config.yaml
n_layer: 15
n_head: 10
norm: "layernorm"
norm_place: "pre"
norm_eps: 1e-06
positions: "rope"
qk_norm: false
init: "uniform"
init_std_o: 0.0177
optimizer: "soap_variant"
lr: 0.00326
beta2: 0.95
final_lr_fraction: 0.0
seq_len: 512
train_tokens: 753700000
Each number is 500 + 50 x the weight over its row's rms, rounded and kept within 0 to 999. Layers, rows and columns count from 0. Numbers have three digits each. The size before them is the row's rms in percent of the matrix's.

# layer 6 attention key, 640x640, rms 0.0362, rows 43-142, columns 576-639
146:472491530526402370516479535493527515514501413501573606456527454573495505433421483514494455500496467553584502492427615473612430435495535485481402448501491491575493506481423436497572451490441451
141:506471543524522512485497506518598535466402468536561489452473475496449486417435523561454557382574483506474447399536489484568468424525439462528520557430459500494476539542399513538400458528566475
142:477536475495523467484465444565483543544506481480535509485510526465526455490565491593479543521507474592568461420555512468529496533494607417519647442482505543419531484505528442493476516548541491
143:564442551633544430478525562490438488620468479509426509534459481495510442593450600478531434471490473482409410475435565503468510401572482510527515433501411573538454433518507492496463534488505537
133:543508541504617536560446530478508539484517471495464508440541589573477516514530489487505492384436638433511427422491495463531443589417480488511495494473514583457487601497576548489403518499472443
147:424489472432480466431509468549531435545445477473509535429511539472335549525449425457483500507583466483445631529464474558514489480506544464512556514491369549479513461506495535449483541494439536
143:464525426603482445479532569476517528644435450490462562465463499505458517424539552620544570518455507535570539550493593566435550505515507454582551505426510453471492550457578454542357511496463487
139:516423556552472582444535497441500515510504540416488552460467454427461514520497422446549531486494537411514540546453506546573561553528443515457475476526574448472465462518342574470403509450410446
134:484539457543528611501423475528533470406595400518538587533528506563557439378492440511559482481535481570429536625517534552458534507464573552612516492529522504509415543500481519437489390502482487
142:503477451582510545525465560461497572566494488522494438504572513492480566545464465508488480463408542570554503459542580507574535512522551517566481511435561559386507476514508437553564563466489443
137:540550472510494432528471595532576536603513537457506549570472455439463490475479599533499488520453565536453494502509463474503428502504486496585550489537536444507457526521548435477605429503435477
137:568475440450548486443478421451509434531433457551474543478524513475475405493542617510431475396541446545500429434617549584420480483521484532516520475476507505398483455557477508546569518538530545
143:538523427499570528428482560522482431459480528544566484574509503534510515526421551446464437456476493528454435552442503479519452507523423495452459547486488536405393476509469455377570569565500520
136:515465491538551472572547498459543518460439517559596521421516594502516476454456472374514485528512460440462497481512603530439430414554514468460573566431432498551460530487590561448494525563490484
140:553486519600405513455558426472430543539496516542494402537417513490571558456518545432572511495521530530488489419594484454561558494531576462484427531535414389512535478465496568504604595472541477
136:468504550523515574572461537504531543500573514546518488616454484493517494549503513554478584446537549540602478544468431460465514457506476535488391495550452476647428432495562488482566490581494544
147:540500524535477574455497519525487487409513527446461481528449495570538497448491514485452399488505454493524582503496498456512522509507499589482503471488511559459581533487486551480508616597435459
139:511523593482517429529578500568520507449461510459519476578446511534486497533465538481479543448536484501485393429500488460501512564430434489509517554523477454503486534552484516520453500496441476
141:526403479468499461548553499515451537458491419502554583544518457521513570470488484534588467475478498484545452436486423494472535542578411563455442518484548512550548609521454511528479619509418478
143:559515541542534555403569582524563508520494560541585563495548519566552565420549477507447462444499531403491410453493405462449563526526446463493456553401532535506504493552449503477490488563485497
137:493511450472491399492492566499498471537506536534530566459498423479511533445590483536388429547499535470455511521473574433523570425489519490536526480574483446504486516431470436535506418499517509
070:496531514445359566525547563527485401551504473494476554497458547521416445531498484435559533479491410462541537535399528538508484423505489508528379480473460424489534408458577422481513449555462461
081:448490443518472416519543482536465456503534495431472431524461485475524453524475451631559471557455456538384538471436439578498536561482533453526516527554561568461479570514434516491491535583486445
091:492424435486448556505523516452474531516473502572488501520497482538448482570447434451546506463573433448550475530555502520511530455558487576477379484507532438508550426563510510505526519442621457
102:520542435473531586462510496558473533484586494550515479413516459495588505491404530363494582510527535478584536538491573499575418407542484464464552518500509558423574452509458561513441430446480487
082:434442538438544504525507537482548467451514582517584465530421435524562491488498570511359515463483522523450477525525515477578561368499466481489447517503449621490547507555570510524448497438584456
090:476483526481499501530437496525486500548549440537547491505536466474579508438420571521439491531491567487475526439477444438475431311457465477560482523489512436513533558456542478560484546482512488
088:516455509434552517506521550501452506473471500520494547492448491518484499517471529403516609502549610560532532480520499529490497566515528559444453590414463522486554486521471524521470419457471511
093:503427538452501537431501534485467579487580429543448507461528549566568445475493558503557443424489579501507494507405521443437511490561378494456531488596459585506513620511493479517512470456487475
077:546501510489560446549462523528500502500374548495490530489382579477528555540499466440525559460465550516424483488468488457460439461385497488418450506545500523466530536641548462497536544468517511
075:442456468484422533412456497564477436557471427475470520560508523512462471427422529500467488574522548464484619574517485560573580537441444612436518482465570503483504510483463476461546443567523512
089:521548503484554470456588549456497431440562502520496448407469437540439443619549545519448541521489471518516481528522500488461551535465524573491566531596475538585503498594515423463417442352417408
081:444498516511481463441488566484519447450466529411489441606572534523497563427559506669482514454598516532475506542439516529600559558461519564496525467371558609439445549509506554458465490578493527
099:469471491514481501443510474514516489470498439504459488478474561439511535492476456440562540499439471513581507521560468504517528440554505473438480515430461544497494404480515591513544526523595561
090:564452545559501487498417584487573462458548506553438486584519571470495446418503505525480456483538463419589421486458546481479482459552501550449545602462603550527379461530491524574400526500455510
099:453522431527459456474493491661528521575460513513490428517573515411504586530474497555508559563543521466434513502406563522520490459505593514466474471465514496503567530538452460552566536551522415
095:511528474422404562487496503574591499455553505554436416463484510426424533525583578528512506474481540522524424474496455516492469507501540452473587546541489529457486549419485419566573478468473579
096:521521608486478452469541494480572515501608435571534471518500516527414559482584511560613498530496479539497511507505478512468446504528468434577532515575369576457411546456560622440582586567468522
091:532485562474527485528364547538557508561439577495557491444448493511469476466512485516462450553554534539419524491375412648490477462446504522565440560497488535491480461513540523485513510551519475
093:487558486482405481487483494470512541488429529452431534527545649523599519491449535385473434523558437470534430526538503475478484521542493505509446496385484520482527512539558560511556444493546576
098:456534485560494506515571497497523551418449462476515476508518490522500479539551493457502537498552502410525484442501551487440490511535502417500500454534438437568458488466405547531490512509499454
097:514563569485539478528584440469424550518507586504487616550514544587516449446436468500485477546383474519410498573613579522540490466620452486420515513479469459473496466384527462459391435470525565
097:476478451441477461525415510538452544515441435570510529496431468448439477477466566483534481508436516533489492521470510482455621509501408494397496436324505470441545537580379495463535557627522473
096:525524576471509526525401528434557431503474527412506495490613532539435511507511588523423515436475573550488569533544513504560408470517533531497502469527534474502513398532463406497494493436539474
095:577577503491595489459464566534484540525504520466499463416472511516455491591504463451544496483541506534417482517533430530527507658532526501411512417561474395591511463453528512584453539551545552
094:432428534526479466466437569499616596544522456478494466521460421502453504529559503589528535558598512521551459464537512512515557544565501449640447508530473504438489485509497553527510624495514539
097:506487480425503485462479498463558387402569473556520509411542485521523532468497556549505488400506581483489527465471541465546504455491542543466562506458453571532450562572606480503503553464526573
096:503455506472453560501483540510513464506488414522535577511462556459482489491491432521484516567491451564480450450395483523472611486536482636512396510515567500509488490496469512456471485655462438
097:493465518430522528505590480478504512526570586545616523398597517548536400389457600492426513511558556436501519613417586573497541557483452450500476464450459559494493532525570582522500552546518518
093:437417581447528496487545519452499541571535467534620528510456461500574461530429502499453588394445462614436498464581519482460384554535663456385432490559401441493515565424420541441502564482592477
092:484422520589541443551541494428490450479481471568494473547452535488486511578483510457640518416533548525510490541446576475516511503577502392481439540503523439487529492450480490412401501487541442
094:394488466499559516539557545446533547493455556519493532489485554492534440426467527569539454539472526515473569446515487437491520562519458463446461501495531407478587525413551446533496484544555531
094:564475561493513472489486507463554486461602548486515400507591357524426400463603582437503504502467494495531521406417408489420552494522534476450478440523531499527483564440491460534451479472505462
093:526484495617429501570432415501436481451593584502396559490458496524472501529563483511466486466525498490554480536585517576517489465436506425456511404461484555516489493476470439556458579479508465
095:430491551532488487466550529494512489473480556542564433436507405446565489540473438577493435433480539480463471472480504536472481403485536495589455512522579549432496478616452431516539539542513540
090:481462484606530470506574484608426525508518534513546548476412436458592421557590497488476474508611531564452452475539536437489490537480480494544461494565421468455535485468531562549515491526508463
089:447513511524439502531481504524542463489514425448505443481444528431540551504531519479468573620468468553446552581399481550512483590558418528485515488504460573547428492494496539487581506574513628
091:457510491581571502564491456417501374542447484485526475549479549579486464485458473487592515529509538512522423503552514481522493390489440464404435492499550593521424514470473488523393446475467390
090:526451529495464482483522507519500516496581467571456507489436467423491488588475447517501489468439542449438543366442532499422553526505504464458460465447425495420446436446519536439490408449547541
091:563487467452501408521459420521436480464480490453537598485493460545603585417513456525509517500503581554483531473505486467470467365550449500457524492503489438533428637479483406511457583559469543
096:472503493560504436501571493523487578508452534472486519502449423519526548545562411519510482499492454448475545414491418571471417432435410530463571540585548585515440395634579508493549534509520488
097:463485543524489474459460463453607532497458472440534586540577563460499584532413495400541546532599461488479563545527494434558439537505495467514496557400442455500464499487470417463485485533563428
096:633479502532540467557486452420411442450499374525499488482500481399479494427567570512474509514557475536564549509475462442552510495536467483395572558566452483443390429470517523442633513532514546
093:411490449461554444463528452525506489518597481511458456454556532490585494503529561438607545474438503510556458496511544595502486465535505516545587476383529416422475541426556526463556373520507408
094:609502450575485511543545523492482453431571594562442515409538440483499525435422445459534456474474510493543482699425527490479520476506508521542447531588509547588534560501511560582448545583546464
093:515476546492448573439444464490513525576483438577476453541551512447536512569519581568496506547492472458464495506433509419536501502566500495549457599514476466452596490523615405431536429577409512
097:577529486468456596384531482487561481533533475452492427510460453445509500531565537490463533558491514423534465476518482490455469499486491487479518523565502513514540539515541429441583544576537497
091:462553551570610472518483497482549526547593567479542495483552427542484593514524511472425433443514522557529488487603415585482467530510513400507551512576551422501545423486417510496442533499529501
097:532436541462415371440463434518549439459608439472512398522565592425529421516538555571623616476487427515498493501483508424431417517506486569464531484526587425513436570587475346540552435531556471
098:380472537372509515495426482429427554525531488508537466477445465499410514484508556463440483440555499502456462583438451596494480454526558509512496555532573565538463540450501564433569460475464587
091:444461484453486514527475459488476490610530478597463485523503552474473417504423503446528501488453434530475498541511413553573509489544557439430597507522485479441378384487435590531428520492458510
095:507565552459452414556459462522579531518521472488471521538508473473546522503451454456530468543597456607461518586474476509506535536507424525504520519460530541581455547450485454453487495504473436
093:525580425537511492434551600436464484516564447491458510509429528542447469541462515551473491563544516531492490452453446394458472477425602450541555600444451472605505495412511515531452512552560559
096:469481511419539476551553517460471475411354488487563532517456489574411518413450480443587397511503496601448481495517525417536510538481531542462481559508447442482516516639476494510488472524469464
097:524486401511401524547548510530495531545530470478497483557569544551540601550561493452442505569550620459446474517497443507482444531492475459426492563494472512513508464485475544518484490508527507
094:507503492418494510549518479440484494603537576594448519563561551499511525494595565530531523486483496492506479599474480470486548498483508525506496498553526454470584534503521508548476598498494544
090:477549501457417509472449471455543472502521474540606473629485423447488442492439423487448492526574517530487496485560471422499482560554535500440557519457509506568522501513514474534509594488470497
096:543533547477502483564434461523421501396539401469488438565503560536474564381508565550558491553505470518453485593497460485478532528536407524540536547517462523419530538446545528472509440565458398
094:522551586539544519492429530470537491436444378491400517544463517435426523415505587460567454471509565542516443517535445526612496533521538428457467443527458526526526543547504506542439581424507484
094:469435487539493557578428538496504408485454473407505493530497534556489547491514470518569510448433468603540532621440611488478515462481541529522462443525498387512423555484512494451524506417476452
097:480547494541452517474456511550459539572505403529504548591553517509446483563528460514539469556576535517497546594566466485498545525554462532496433463540489442604466525437508492451459589432519500
097:451555494426528462507486485532468456559541507526564577530539535505503445482615482486607575446461507475501434514495531528485492505427501551529373581535517460562505566523425531492561517496512469
092:469499588487513482474612511416510475491571501512486452553460560459509558456473497574523577542482527519483544536515499520584499412500503532523476427450449538566561552565579460523440555485624555
092:463543525467424480522541580508502552483563570582386529580537460546505459510593422527469522406451495523522502475514517431423539488505541505528509467468576489469528473492526524387525589505546467
096:491478511555510620470465442546505584552436485504535444546469555469505460461571540508466433434468464548532538514459449515540515547432424592442540457539575479574513548492523456556602521477465428
074:456481493403652568569551546507509487464471455492544444524475507431533513540587470490468391424475614477533532523553528457530591490522555423518461522532473444539477514557435534547474467465517523
077:437531483476493561496500407423464526513441542563496507499487427524432485501555486447531432609521497571503454472454542473601558516574440475575563504501487577576563547419568495482475413417488587
080:492501507454515496475465565434503512504438530489488499481483370489549484488509557484529528548528524492552544447514456487529485543485433481446614502427416481513523498499527544511554469472588544
085:398496479590510484492481466520547522549530517480529507596515528461536486567550440512517483554449521597483519494503495456499560433422535515547545498454499521519509518502539516474484430491551433
086:527504540579503460569472478537563508514534502563608543520512582458419461515444619461504529515522550466454567520485491584488535451539506449474428511516491514533520538471447524505496495572432445
088:557608459567488435489481523563534484461400436513471555451528476470520551391474408591507485498499458616516496554491484457513493524549494519466512487575519453581559433493547426432510539405526426
087:566446572448484537415567515517530467498446593448477523421510478534401477518482489491495511523463516472475463508391461422564524568432433524517563453569443508412495534577415518466493594504502555
085:513520531559598514485557572524463560481487501537549443469488524473524450519540558575552487445526534506390519442603568587516418444510519485538554598447461454567486477610488504513489486530543468
078:547470500470595540470550485432452441534471571507539519462548433534445588583554570581430579524468497482537515462424525493533521516524467425494574496507507484486563561494507567512480416341573408
079:505443456492515453453457444442498543572491460590564484595499522534492469536445583487441456553557538509424520618508472598420543484521499539476521478478498558505479454517506521501531479534476486
079:549504524486542513480518548448555412518462403481451508428528533409571524566518613473579505482489553470607557550515489547491501489590479496485488500512561429486572542453585494479448565468441537
083:337540521383492478487474519505470498514529500432483594520524631509527536461494480499534510537440471563530513492467591493510483575451453547480520509520484506516491401567480513468533533379566496
094:559587543450429423466501479514498525416581432464555390476463491614516498510544479507575446469528499543540400582477522445569574563455547475476419465557486549496503601548465531468501570497432445
087:524535451554521528503462445513508523453469577454529588467517530537489509468625504439531548363418572510502460546470566532510511437484591450525447501498446520485488496570527417546443492503437545
090:416418538393564492503452563596564518568454443457530483524516458525550482601471487409460367519467543589578461601518556500370506480469448469569456506523410392435562450536639557479478464505569457